Weights of a small transformer language model: vocabulary 534.
Each number is 128 + 32 x the weight over the matrix's rms, rounded and kept within 0 to 255. Layers, rows and columns count from 0.

# layer 13 MLP up, 896x224, rms 0.0878, rows 91-106, columns 0-223
[[142  90  67 134 133 180  88 119 135  74  96 105 100 144 134 107 130 130 156 131 152 107 181 128 110  63 132 184  97  73 111  75 113 102 110 199 144 153 137  97 120 154 166 192 139 143 168 160  88 137 134 114 152 164 160  93  99 112 124 137 121 155 120  55 148 170 134 133  86 192  92 147 106 142  88 105 141 138 167  88 136  99 106 128 125 110 110 183 150 134 130 102 109 167 161  89 193 136 145 137 176 124  57 173 166 100 117 145 126 105 130  99 149 152 110 148 109 176  54 162  77 110 150 116 109 140 130 124 146 143 157 117 102 142 156  93 150 180  97 152 170 159 108 127  64 182 186 145 106 120 121 157 143 160 129 153 205  81  99 114  98 117 146 118 118 130 132 102 160 173 134 151 101  88 119  83 137 108 141  71 150 138 100 190 152 122 159 101 114 125 167 125  63 127 158  59 113  98 125 157 126  80 101 200 159  91 113 123 108 104 195  77  94 186 104 107  98  82 103  67 109 181 129 119]
 [105 138 153 110 126 106 152 116 147  66  31 148 175 100  83 136 107  97 136 144 104 154 146 101 130 182 161 120 145 107 120  87 140  53 112 141 115 181 133  72 143  88 165 155 159 134 109  73  95  82 189 147 154 148 146 144 125 106 133 129 112 127 181  56  93 158 205 101 117 128 159 130 130 101 121 165 183  75 160  63 165 117 186  80 118 182 169 106 152 145 186 128  64 107 155  56 103 177 185  79  86 130 137 183 134 128 156  96 141 156 111 118 175  89 119 119 111  84 128 125 110 158 150 152  88 103 131 166  82 147  94 135 156  75 122  99  90  99 135 135  93 142 118 131 124 169 100 153  96 146 100 124 138 162 132  88 166 161  99 113 149 127 124  83 139 164 120 115 162 155 154 114  95 153  99  65 107 134 135  98 109 149 193 155 193 202 126 113 147  67 139 125 109 176 167 104 122  94 125 120  97 138 112 207 119 127 115 117 171 176 140 155 118 175 162 168 145 108 112 152 188 100  94 170]
 [153 171 166  86 187 143 182 150 149 127 103 147 152 154 136 149  90  75 104 154 156 131  95  87 115 124 140  55 143 148 109  92 127 149 172  62  91 100 121 162 106 125 139 145 140 134 102 166 124 132 165  63 122 136 113 155 161 170 158 158 167 139 140 174 126 146 156  91 166 135  88  76  66 131 125  75 134  71 126 123 124 150 132 145 222 135 110 169 172 131 149 130 156  62 131  90 125  71 126 132 131 128  95 167  71 187  87 161 152 183 123 114 115 117 182  53 146 128 120 141 140  73  96 127 105 159  36 157 145  67 186  89 135 123 175 175 203 129 140 155 117 146 113 133 150 136 165 125 128 196 128 154 152  49 130 154 203 101 101 137 115 177 103 146 111 140 108  85 126 111 121 164 108 123 165 131  83 113 134 150 139  60 146 196  66  97 126  83 111 173 151 136 159 156  90 135 106 107 135 173 111 105 105 128 161  76 113 133 126 138  76 169 204 123 175  99  98 130 153  72 219 123 127 101]
 [121 135  81  97 125 150 129 128 117 138 133 148 141 161  84 157 103 206 189 153 156  86 100  78 160 171 115  99  54 116 138 110 125  96 124 153 163 164 124 140 143 105 159 135 122 143 121 198 151 131  75 121 197 133 144 161  85  83  84 138  92 112 142 138 135  78 151 187 134 186 108 131 147 114  81 108 133  78 150 150 126 153 129 111  68 132  89 143  99 104 182 221 155 205 146  53 143 119 126 124 112  85 162 116 149 111  92 138 121 152 160 114 102 167 129 176 126 164 157 149 159 140 129 125 105 127 113 123 112 150 145  97  79 141 136 162  83 140 131  77 158 124  99 145 109 123 114 132 169 182 129 135 144 154 110 114 132 178 139  92 114 150 150 117 134 166  90 125 125 150  72 158 153  98 135 184 109 107 171 143  95 171  99 106 209 183 120 141 158 120 117 138 116 134 164 116 140 136 133 104  92 154  88 117 103 124 191 152 136 147 139 145 157 122 132 109 122 157 125 145 151 159 186 147]
 [108 112 110 114 147 112  99  73 113  95 107 173  75 150 119  94 150 122 115 119 117  95 128 122 104  95 130 116 148 190 110 112 113 135 139 131 153 145 179 148 117  89 159 141 123 198 136 110 178 164 165 115 105  97  78 148 105 158 149 159 114 118 114 166  68 148 105 140 146 132 158 163  80 138  69 101 153 121 159 113 132 144 174 121 129 116 159 124  84  98 101  89 153 162  81  81 127 122  99 131 138 128 113 126  95  93  85 129 102 160  55 163  92  92  77 134  65 126 121 156 182 178 194 107  95 136  79 155 112 175 159 146 172 147 142 161  83 125 144 155 159 117 151 129 106 101 117 151  88  85 122 144 130 133 164 119 137 115  83 137 118 136 152  95 120  98 150 145 138 116 198 140  83 168 161  88 118 166  75 117 154 104 126 151  99 151  82  96 152 157 212 104  96 141 105 156  88 151  82  96 114 132 143 143 120 135 132  77 124  71 113 147  99  52 121 130 192 149 110 137 160 136 161 111]
 [133 153 114  96 121 115 111 120  94 133 155  91 124 158 136  57 168 150  72 105 109 120 113 133 119  84 105 117 132 123 181  93 114  89  82  76 153 179 142 128 178 149 143 105 102 118 144 166 120 165 104 110  94 121 139 151 101 144  95 128 112  92 157 116 105 135 122 147 119 162 185 129  85 121 115 136 132 125  92 129 136 166 136 130 146 124  87 156  96 132  90 171 130 130 102  85 115 167 152 121 157 163 142 171 190 116 129 148 132 169 142  91 107 124 115 127 151  74 130 139 152  92 167 103 136 104 153 138 114 109  91 112  40 142 151 156 155 108 141 144  76 107  92 143  68 137 160 162 105 108 115 147 165 106 100  90 155 130 100 151 147 138 135  91 136 102 114 114 128 102 184 129 174 114 139 143 120 129 117 168 150 100 144 174 161 131 167 156 117 112 151 173 156 140 136 152 107 118 146 117 131 134 182 156  97 166 123 144 115 118 107 129 146 135 141 182 107 110 122 128 150  55 134 159]
 [107 150 112 130 122 167 152 138 146  99 120 142 143 131 125  90 100 128  81 153 135 156  78 122 142 109 153 116  59 114  86 139 171 129 179 132 121  79 137 184 139 145  78  98 131 179 194 160 179 188 182 122 127 169 126 138 110 142  99 107 126 150 138 173  79 119 152 100 147  66 116 139  81 142 165 122  81 156 135 156  87 187 141 139 164 141 165 108  68 111 131  64 203  97 115 115  96 131  96  78 108 130 112 156 194 114  66 124 134 128  95 109 104  68  51 125 150  85 194 136 133 170 168 153 122 119 108  59 125 139 183 150 204 114 149 158 176 140 148 105 133  96 156 139 143 150  87 109 110  99 185  79 148 124 168 118 174  96 134 148 119  60 111 100 137 118 117 163 144 120  93 129 145 131  98 138 149 134 100 101 112  87 116 134  98 148 122  56 127 114 150  88 180 109 137  89  95 137  90 160  99 145 134 150 130  65 103 104 140 186  71 121 122  96 187 153 114 117 106 112  62 114 130  99]
 [198 124 111 130 123 115 158 158 128 200 163  90 149 130  70 178 136 152 122 135 190 144 111 153  69 116 128 113 131 124  99 150 133 117 139 106 178 102 148 130 105 188 120 136  86 120  73 147 154  84 100 104  98 104 135 143 121  85 119 102  87  81 157 123  78 114 160  92 124 157 103 135 131 130 107  86 113 199 128 181 170 129  94  71  99 134 138 111  82 155 122 168  75  87 129 124 203 100 109 128 128  90 129 106 100 192 180 118 145 110 128 103 131 121 120 145 190 138 144 178  98 148 104 125 186 153 110 116 141 137 146 149 113 126 104  53 143 146 126  79 150  87  71  91  92 182  77 140 159  16  78  67 134 112 150  98 180 162 122 116 183  74 128 149 146 155 139 190 132 128 141 105 144 140 148 128 130 138  94 100 177 121 123 196 159 103 161 224 116  81  75 148 179 130 150 135 140 102 152  79  94 116 138 121 156 134  75 138 182 142 116 148 130 136 126 114 116  82 133 123 159 159 168 148]
 [132 127 109  86 139 125 103  94 124 150 120 146 112  69 133  91 116 161 115 129 115 112 146 214 111 126 105 138 167 162 151 111  83 102 129 154 144  66 161 142 124 121 171 141 128 142 136 162 159  75 107 164 121 102 128 113  83 121 112 118 169  87 144  70 157 164 132 119  68  80  61 139 139  93 121 151  92 123  45 113 115 150  65 141 154  90 156 114 156  48 181 112 150 166 136 189  44 170 161 109 128  76  59 144  92 119 159 158  85  25 164 107 118 128 126  92 113 139 120 106 180 145 124  93  82 127 121  68 151 129  97 150 105 105  82 145 102 156 150  59 132 135 101 126 130 108 124 121  74 150 157 137 121 109 102 124  74 125 153 174 123 133 124 127 140 142 144 142 184  74 100 104 141 160  90 219 155 164 108 170 112 128 140 145 118 143 133 140 133 151 172 130 140  95 174  92  64 125  71 174 118  52 130  90  85 162 188  35 150 147  94 107 145  98 124 156 109 148 146 129 191 134 105  97]
 [ 60 139 121 194 108 112 103 122  90  60 104 119 102 134  73  85 198 134 144 150 119 166 127 130 168 132 121 104  74 141 116 123  85  95  47  94 173  93  96 134   6 135 129 107 128  98 147  96 193 171 128 119 121 144 142 175 128 119 149 114 117 153 178 130 146 148 181 115  99 114 139  93  82 121 113 102 165 162  87  25 103 104 155 113 164 171 178 198 103 128 162  96 165 121 147  71 137 111  84 110 143 147  84 161 106 138  96 126 119  80  77 139 109 100 112 208 120 121 151 141 153 105 178 154  78 139  97 152 161 137 115  74 131 174 118 143 101 111 114 128 125 151  98 120 149 164  90 146 126 154 176 161 153 131  97 125 129  97 119 147 133 133 202 120  67 143 107  96 120 136 115 107 139 115 130 130 135  91 119 149  95 111 131 133  86 153 134 180 126  63 159  97 132 213 156 109 150 144 200 126 166 138 114  92  95 118 124 140 170 141 108 126 154  94  57 196 146 119 150 127  89 158 165 110]
 [158 144 128 197  93 121 157  83 107  82 136 103 132 155 178 131 105  75 128 155 138 138 132 112  89 112  90 174  67 148 110 185 110 117  92  55 108  94 154 181 177 110 159  78 120 133 105 160 120  76 103 150 136 160  95 104 136  94 185 113 102 134 168  91 144 140 141  93 170 157 127 110 141 118  67  90 122  10 119  53  97 164 160 155 142 145 163  64 162 118 144  58 104 188 153 140 106 116  72 184 113 135 108 123 137 158 127  73 158 156 154 214 120 104 128 144 106  97 104 135 146 155 120 132 140 133  83  90 119 206 147 134 137 113 125 128  98 136 171 149 157 141 154  80 146 107 135 134 167 137 203 116 214 121  96 134 100  92 148 129  69 124  67 122 158 114 116 129 161 169  71 138 155  64 152 221 130 148 109 179 163  91 190 128 186 116 161 140  91 218 116 113 108  80 107 131 156 183 122 208 123 102 115 131 113  73 138 126 115 157  80 128  93 145 122 155 144  92 121 154 157  83 123 103]
 [135  75  70 140 145 101 186 112 136 102 107 144 119 116 163 136 101 138 136 113 103 145  92 130 117 186 139 148 130  84 116  94 186 150 115 112 127 123 103 113 148 129 108 123 114 127  68 127 136 181 111  91 154 116 132 125 176 110 156 100 139  80 108 124  92 195  82 123  99 113 158  94 124  94 120 142 138 149 128 141 154 165 130 133 103  95 130 135 163 101 142 103 148  96 169 111 121 143 132  66 131 148  94  57 139 110 109 104 150 124 151 109 116 162 120 205 120 136 108 113 104 110 139  99 110  98 115 183  88 168 111 156 154 125 129 135 175  70 154 163 106 136 179 108 199 114 137 107 157 151 110 179 112 136 171 133 195 155 128 127 118 134 151 174 161 140 101 119 131 114 150 158 156 151 165 106 127 104 122 146 168 152 136 101 208 144 129 100 117 160 139 146 124 184  83  94 136 100 144  94 119 158 131 108 149 139 165 198 149 167 120 171 199 205 107 127 181 111 141 120 149 114 154  86]
 [158 151 111 159 155 164  87 123 192 127 124 162 100 160 127  86  71 137 185 143 165 175 168  82 104 103  77 164 199 104 149 153 128 114  72 102 119 140 129 153 110 160 176 197 161 144 159 126 117 137 144 125 113 101 112 139 156 144 127 110 159 144 140 168 152  97 103 143 160 168 100 106 134  97  96 116 137 135 150 113  70 159 112 180 130 150 186 179 137 179  85 124 105 172 111 154 161 149 138  71  66 155 113 149 166  88 119 148  80  83 134 130  92 107 141 137 165  96 133 107 146 196 131 181 144 141 142 140  77 111  63 149 136 161  75 173  81 103 132 172 151  83 163 158 147 144 126  84 214 123 140 124 141  82 153 213 100 134 120 173 180 126 195  53 166 166 111 117 133 194  96 126 105 142 144 130 112 140 120 104 172 114 154  94 205 178 163 119  90 139  91 137 126 109 172 184  99 123 137 122 101 112 147 128 115 156 189 101 120 157  99 116 127 104 181 122 122 104 166 199 113 105 154 123]
 [ 92 109 139 122 117 108 170  71  65  90 102 112  94 103 151 139 195  92  93 124  80 148 171 156 139 136  87 182  90 168  71 113  97 126 170  94  78 148 143 164 123 134 138 144 102 103  75 162 105  99 123  80 187 104 101 102  81  57 147  94 163 152 149 114 128 135 104 127 138 152 107 145  79 133 161 134  79 134  92 144 186 151  70 143 122 151 121 130 150 116 135 141 137 114 132 190 115  70 154 114  64  76  95 131 109 146 128 146 165 150 137 149 204 133 123 110  88 161 197 149 163 100 101  87 209 128  64 134  99 125 123 180 162 116 160 114 105 162 130 123 147 122 161 118  97 125  54 172 104 136  75  95 196  89 165 135 151 135 112 178 115  93 135 124  81 140 159 138 147 113 125 167  29 125  69 127 110 178 158 229  91 103 130 181  56 103 171 161 151 122 146 177 178 146 141 140 159 106 129 124 191 107 117 180  34 128 134 206 106 143 113 103 124 130  95 185 164 148  87 207  58 141 112 108]
 [102 161 159 159  99 147 142 137 107  30 136 135 115 109 100 126 138 174 189  82 169 167 113 102  47  84 160 101  87  98 129 130  70 138 185 107 190 144 143 168 145  97 128 138 138 120 122 144 196 130 127 163 152  96 127 143 122  94 129  98 169 112 142  94 147 114 105 118 133 149 157 178 160 102 125 126 128 121 140 122  93  89  65 159 105 152 119 126  98 169  83 171 134 191 132 113 153 159 119 135 187 113 113  99 101 104 168 162 133 160 122 118 119 113 136  87 156 146 154 144 172 138 147 206 155 147 150 164  98 174 135 130 173 163 159 123 149 105  86 110 120  81 158 104  67 140 173 160 140 170 116 114 182 186 183 121 117 122 109 135 121 138 138 152 155 145 124  88 197 101  42 150 101 157 112  42 110  95 115 129  86 142 143 108 113  99 171  81  70 162 109 185 137  93  73  95 115 121 147 131  90 154 104 133  99  99 207 140 140 152 135 112 114 147 143 115 106 148 103 147 159 129 127 128]
 [161  78 145 154  84 155  77  73 117 133  71 111  82 134 155 157  94 112 152 117 162 191 120 154 132  95 107 160 199 112 167 138  95 151 111 126 132 201 110 154 109 119  98 114 142 103 122 132 104  93 117  99 107 137 157 170 101 146 161 147 170 160 158 204 114 143 159  82 137 121 115 126 106 107 121  96 133 155  94 147 117 123 119 100 100 141 141 152 104  92 136 126 165 103  72 113 118 173 103 160 150  63 161 157 119 109 120 147  63 108 112 154  21 129 152 188 103  84 101 186 151 163 115 119 128 113  95  93 119 121 132 195  83 112 137 124  96 122 140 122 177 115 180 116 110 112 128 135  97 211 134 129 113 127 124  79 147  98 112 152 132  98 167  93 142 112 127  75 151 131  79 185  64  76 109 156 154 177 163 139 150 138 146  96 130 197  78 163 164 147 169 169 156  79 138  87 141 136 154 112  72  56 157 126 135 129 138 145 137  52 133 169 123 150 118 119 134  87 101 111 146 151 146  92]]
# layer 13 MLP down (transposed), 896x224, rms 0.165, rows 91-105, columns 0-223
[[177 171 142 162 188  68 178 157 191 173 153 130  91 132 156 155 110 132 177 130 138 135 214 127 156 187 154 148 135 154 102 132 158 138 177  46 105  58 142 117 188  83 175  73  80 106  96  98 170 104  53  87  87  82 137 143 179 153 144 153  91  80 120 140 153 115 107 141 154  69 127 140 159  97  90 131  81 111  89 160 136 153 162 146 124 143 178  57 123 155 168 168 141 145 123 154  83 148 117  99 154  89 130 110 140 151 128 119 138 201 187 138 139 184 146 130 140  79 130 131 189 109  99  99 127  93 173 140  96 132 115 151 183 137 113 140 146 128 169 159  88  75  60 164 162  69  92 123 113 138 159  79 157 115 157 119  50 151 135 115  82 124 130 106 101  70 129 167 102 144 139 133 129 145 119 121 182 108 125 138 112 138 108 115 155 124 160 131 181 141 139 129 166  86  67 168 129  88 130 116 175 164 139  88 157 171 157 169 133 116  78 140 107 143 142 145 205 175 160 152 130 141 158  58]
 [143 179 110 117 128 144  95 176 144 144 148 137  66 134  89 120 123 192 107 123 132 135  34 180 133 111 143 155 143 228 125 116  93 147 188 148 184 102 166 174 131 131 102 119 113 117 189 118 133 163 130 145  67 117 101 127 110 182 169 110  77 101 107 137 195 156 108 124 100 141 151  48 186 145 145 102  77 193 160 220 128 140 162 170 131 106 128  94 131 159  98  86 150  89 117 166 165 164 115 143 109 169 121 134 175 100 100 138  99  96 162 110 119 149 102 142 131 111 105 124  75 119 126 137 176 128 130 105 124 167 162  94 128 172 121 186 118  73 153  89 201  86 126 107 128 102 125 130 108  90  61 112 125 159 151 111 130 165 174  96 139 164 131 141  79 108 127 114 123   7 156 154 128 118 146 166 156 122 114 129 144 103 143 166 138 120 144 174 127 121 142 114 153 106 179 176 134 175 102 190 191 102 140 120  74  94 174 157 222  66 150  94 132 147 136  67 117 108 134 111 184 147 117 182]
 [ 98 113 145 193 119  81  91  86  89 109 120  75 175 122 131 183 182 126 130 152 118 174 197 125 174 125 117 103 107 101 134 234  85  85 107 157 131  87  98 151 154 182  97 106 108  90 130 123 115 149 100 188 141 110 154  75 118 103 115 161 101 162 137 158 185 124 119  97 133 133 103 141 177 124 207  86 130 212 149 128 141 119  67 116 110 125  58 143 137 131 163 105 134 115 185 125 170 162 122  87 115 159 127 134 106 127 139  91 136 126 124  80 155 116 155 181 115 136  42 137  57 208 143 112 148 147 123 125 159 159  98 128  79 132  85 103  86 136 103 112 149  54 152 146 103 149  96 140 112 115 105 148 154 171 116 100  72 111 178  99  92 106 181 122 164 157 143  82 128  68 151 182 172  99  89 121 152 101 153 110 109 102 138 127 160 154 101 115 171 184 126 118  97 141 154 112 166  95  98  71 148 140 161 126 101 171 148 107 189  93  80  82 159 178  94 161 163 141 137 169 170 126 148 117]
 [155 180 196 132 180  69 117 218 127 149 139 145 116 161 155 139 135  46  74 101  83 173  90 163  89  82 131 151 126 118 153 100 157 126 118  70  79  99  89 156 118 107 119 163  91 159 184  96 121 112 142 136 154 127  66 111 133 133 134 190  82  88  81 133 114 130 144  79 164 140 114 101 143 144 118 151 105 163 130 148 123 114  89  82 172 119 167 109 102  91  80  61 141 137 121 118 178 143 118 117 126 103 105 153 104 210 130 116 169 104 102 132 109  99 102 123 139 132 135 128 170 137 100 123 163 147  81 119 161 113  68 129 158 135  91  99 146 134 128 209 140 128 169 172 127 118  97  72 161 134 109 125  98  45 118 163 118 148 115  98 124 130 164 155 143 122 128 104  98 109 153 101 140 125 142 113 173 151 172 158 162 104  99 144  88  85 135 132 176  97  66 115 155 118  82 104 140 161 129  78 107 108 158 156 124 162 146 115 111 148 125 138  66 137 103 126 162 158 138 147  91  88 103 165]
 [141 122 101  90 163 164 145 132 180 107  63 119 198  92 124 195  94 132 136 125 139  90 113 110 101 135 187 175 147  87 153 102 142 136 149  86 212  90 182 126 118 115 147  58 103 134 151 196 120  99 109 143 153  93  60 124 143 165 135  89 129 152 144  98 160  70 134 131 135  72  86  79 143  87 146 150  86 110  55 123  85  97 131  56  96 149 144 154  94 127 112 151 126 119 129  83 136 137 147 151 124  69 166 143 129 180 123  93 147 104 126 165 158  72 153 173 130  93 221 121  89  55 141 168 124 111 142 109 116 160 168 157 111  77 102 129 164 126 163 139 118 128 115  70 137 134 170 132 109 145 146  90 136 136 112 118 156 137 175 152 161 145 154 101  81 125 129 123 139 125 110 112 164 130 126 133 141 103 135 103 110 104 143  79 154 167 156 117 106 101  98 141  85 182 113 112 153 100 127 159 115  86 130 123 100  98 151 172 119 125  85 113 110 164 117 207  99 112 128  93 123 118 153 108]
 [134 148 125 146 147 137 162  83 138 147  86 114 144  82 126 140 113 167 173 108 124 110  74 128 110 133  88 152 129 106 125 130 148 172 168 139 166 153 133 188 112 124 143 117 150 155 112 150  73 144 110 139 121 142 119 170 155 150 114 134 146 194 114  97 146 147 122 143 152 150  96 148 115 157 125 166 144 112 115  90 145 133 107 138 121 117 151 152 151 134 125 145 117 132 185 179 111 111 101 191 148  94  90 123 160 127 111 152 150 133 118  83 136 153 185 100 114 151 167 124 116 120 134  97 180 120 136 146  80 117 172 190 186 128 119 143 118 150 138 124 111 168 143 127  61 154 149 105 104  84  87 135 115 157 138 173  55  74 129 118 144 126 144 109 108 110 194 149 121 131 133 179 157 116 123 101 123 158 127 108 106  70  90  72 139 125  97 169 158 135 127 121  77 114  38 142 115 173 104 166 142 138 117 118 115 154 144  67 157 118 137 127 114 142 142 167 154 159 129 149 102 155 147 153]
 [123  92 126 197  66 101 103 136 164 124 131 100 126 143 124 220 132 146 190 131 132 154 139 161 111 160 129 136 203 142 161 123  98  79 123 175 144 151 144 147 116 153 150 119 120 125 156 143 146  65  97 123 132  98  53  83 116  34 113 162 129 139 152 145 108 102 149 143 115 178 141 182 158  98 172 113 125 148 103 123 130  95 139  40  96 120 141 153 122 143 157  80 103 116 128  69 157 110 119 120 140 112  69 158  99 101 122 149 114 142 161 167  80 194 159 134  72 194 149  86  74  57 118 150  87 173 118 149 177 149 118 132 177 125  78  98 160 175 108 131  80 159 155 150 103 134 174 176 113 116  98 147 152 172 147  89 129 151  99 147 123 184 114 133  46 162 162  83 124 104 143 105  83 112 140 157  88 104 124  96 120  90 123 139 151 114 107 171 143 173 151 199 103 144 124 218 133 123 129  87 112 174  83 104  92 168 128  89 101 111 151 151 137 157 161 154 123 128 119 136  86 143 159 118]
 [ 93 154 160 157 178 131 115 192  97 124 124 126 131 206 196 118 169  97 133 167 106 154  93  86 125 120 142  61  74  71 111 168 133 112 114 139 135  93 142 105 115 128 143  82 160 170  81 140 135 117 116 171 125  95 114 120 167 116 139 138 100 114 153 145 155  91 120 174 115 131 114  94 183 152 138 182 133 133 101 125  81 151 115 111 107 165 142 110 166 147 108 163 164 129 160 135 169 129 178 116 181 138  97 130 194  66 105  93 183 123 103 137 107  97 119 112 161 104  73  85  99 145 168 191  95 147 123 139  99 101 116  93 108 154 166 128 152  80 118 216 199 110  60 126 135 102 141  96  37 162 181 175 105 130 157 142 158 148 182 181  90 172 169 108  89 107 139 139 132 106 141 127 109 106 102 197  91  72 101 217 106 156 132 113 165 125 116  50 145 127 110 135 142 126 105 107 133 151 167  90 154 124 178 108 117 177 161 180  91 138 199 158 112 122 188 116 152 173 152 101 159 143 188 138]
 [ 58 108 148 147  84 151 191 116 124 130 148 182 135 107 178 139 138 175 117 100 148 104 153  41 160 133 120 111 124 138 121 122 124 128 166  75 196 237 175 151 106  90  83  41 109 163  87 115 154 186  79 184 151 147 164 114 170 146  92 130 119 129 140 129 149 162  61 100 131 128 186 172 124 115 158 114 143 112 161 165 101 142 186 117 112 132 132 146  77 111 170 154 129  77  78 118 143 143  74 195 206 171 123 111 107 135 198 160 163 134 133 136 116 126 136  72 123 119 110 106 102 105  98 138 215 105  59 123  73 134  79 102 175 121 167 130 114 135 151 223 142 148 121 162 137 135 150 130 123  91  87 115 133 129 136 178 143 139 136 129 129  98  88 101 168 148 144 194 152 169 113 129 129 106 113 131 170  77 118 162 136 134 117 106 123 105  89 147  88 183 147 127 129 185 141 142 119 124 143 176 112 126 125 173 131  58 110 131 120 151 217 114 170 147 160  80 154 139  90 165 148 118 137 111]
 [138 157  96  78 127 149 126 112 123 162 206 148 166 146 174 153 114 107 115 121  70  88 230 121 184 109 135 143  91 156  86 171 111 162  78 154 184 153  88 126 116 109 159 112 171  52 159 128  97 181 146 115 119  76  96 130  95 122 118 128 191 188 148 131 123 130 162  65 146 151 204 165 112 153 124 159 130 166 152 167 159 154  76  83  57 135 135  58  72  84 135 156 135  98 119 101 119 177  93 120 159 136 178 161 151 149 107  82 169 172 157 122  91 102 144 101 157 117 142 154 124  94  99 153 144  83 153 116 118 158 100 187 128 142  94 133 150  47 115 120  81 123 114 175 144 114  77 155 132 155 180 120 164 185  67  95 147 151  97  75 137  93  90 113 159  62 126 117 113 118 121 120 209 149 190 150 157  63  57 138 132 161  88 143 179 142  82 171 116 116 117 178  99 167 140 119 120 104  84 183 142 117 152  98 158 146 143  47 108  96 123 109 132 170 124  78 133 117 135 155 136 110 127  75]
 [102 135 130 110 162 128 150 152 148 167 118 147 137  48 104 117 141 132 111 129 146 128 125 158 130 135 155 106  89 169  84 169 160 104 134 174  81 144 114 154 140 154 163  70 161 142 126 127 138 143  80 135  71 137  98 144 130 160 164 205 158 133  56 160  93  88  96 145 104  83  58  82  87 147 114  91 115 143 116 172 159 173  91 179 166 162 138  96 173 107 193 165  66 132 106 138 174 124 130 114 111 133 154 148  61 157 123  89 111  58 112  14  95 157 165 114 114 146 109 108 156  42 160 126 122 148 193 110  90  40  87  84 109 137 157 163 117 152 127  96  88 128  73 157  97 155 171  86 164 149 133 165 119  89  86 113 184 171 112 134  99 173  76 110  62 101 146 147 125 188 143 105  78 128 151  82  85 130 136 112 151 113 120  62  94 159 160 113 110 145 104 134 107 146 135 130  92 104 170 104 174 163 128  94 163 142 108 126 146 148 169 137 164 154  98 125  94 147 114  83 143  84 174 134]
 [162 159 197  71 132 151  82 122 161 204 125 159 143 143 109 111 175 143 128 121 173  99 179 155 163 147 120  96  96 160  87 105 120 132 142 179 120  93 159 121 116 129 143  81 141 136 190  76 153 118 107 125 131 107 120 150  99 142 124 152 146 149 172 144 134 121 111 126 156 152 121 156 160 104 131 155 149 161 105 117 103  58 126 129 120  88 108 125  72 187  91 153 127 153 157 140  77 137 111 143 140 114 128 161 140 139  90 136 113  72 136 128 116 156 146  58 120 151 164 152 128  98 191 163 171 119 159 121 204 114 121 113 131 100  91 150  94 139 160 121 148 124 124  96 119 135 115 167 107 126 127 105 134 126 106 145  89 192 156 115 153 113 143  84 123 150 161 167 113 155  92 127 160  92 160 132 138 144  97 107 125  72 137 114  97  97 162 143 101 121 171 129 144  96 175 174 104 134  88 121 103 108 151 208 156 109  94 145 100 107 172  61 113 122 147 153  93 158 145 161 170 153 134 131]
 [156 126 156 160  73 111 154 166  67 116 122  91 163 122 173 106 170  75 152  91 120 125 107 106 174 177 123 109 137 123 119 159 115 115 140 137  85 146 128 146 173 157 152 135 170  57  66 118 109 117 158  95 189 142 166 167 139 146  88 142 174 118 186 160  82 193  92 138 132 145 101 149 148 113  98 172 171 117 128 102 175 160 128 117 146 185 127  85 174  92 149 178 148 150 135 130 118 126 101 166 118 212 136 122 143 147 142 115 107  91 142 133 155 162 133 151 162 105 140  94  56 136 108 175 159 172 124 130 107 140 123  68 122 164 110 186 207 132 142 130 123 217 138 127 134 175 208 107 155 134  93  62 116 161 132 173  97 101 100 155 103 107  84  60 139 113 129 105 155 177 147 154 108 155 167 147 125 114 135 102 156 138 110 122 126 169 163 148 152 137 165 164 147 166 171 151 106 111 122  83 172 153 130 136 149 117  93 161 151 137 132 126 136  90  89 195 127 140 106 163 170  69 112 153]
 [191  77 117 176 105 135 178 151 116 137 108  84  83  93  67 136 161 145 107 160 169  98 161 149 127 169 157 103 156 134 145 123 152 155 120 109 137  98  99 120  83 142 155 114 130  84 116 120 129 190  67  95 136 111  98  65  94 157 122 201 200 172 146 113 217  80  86 133 107  99 158 126 101 136 144 170 138 133 159 149 106 111 142 122 162 100 129 152 122 217  76  96 114 123 155 159 124 149  92 162 135 170 146 118 142  63 132 149 144 164  95 135 109  86 142 127 132 130 160 163 167 170 164 158  94 161 102 202 142  95 116 151 119 105  90  98 156 178 108 159 156 162 154 171 174 111 111 173 146 199  83  93 165 137 128 123 144 140  63 122 133  63 138  39 159 115 148  71 170 111 123 131 146 128  72 125  88  92 104 168 136  37  92  89 170 105 110 171 127 165  93  88 172  91  22 121 141 174  64 147 170 119 110  95 121 143 205 119 156 174 156  97 123 111  82 181 125 178  76 122 143 146  89 115]
 [178 131 147 112 110  93 105 126  98 135 115 172 126 129 187 112 151 177 159 103 136 198 157 152 126 157 166  97 109 185 131 168 127 111  91 105  72 160 146 119 134 101  80 136 128 102 149 118 181  97 153 121 117 109  87 112 135 210 131 138 142 188 137 151 101 161 162 132  97  93 129 127  96  56 156 156 218 160 108 151 111 134 129 125 137  72 141 112 102 131 139 157 180 149 114 105 172 150 172 153 114 167 115 206  78  88  80 133 160 152 103 144 152 108  90 106 128 172 116 124  67 160  80 142 147  71 162 139  89  73  63 172 129 121 128 128 170 146 106 169 141 114 147 112 146 151 127 145 172 166 162  93 134 170 128  96 120  83 119 142 109 130 139 138 136 121  96 111  69  98 134 127 140 140 141  84 170 186 112 160 151 139 144 135 126 176 134  83 113 210 152 196 124 117 161 107 180 122 161 151 108 163 126 163 115 130 153 166 181 120 119 149 117 101 142 125 127 130 180 155 140 155 132 140]]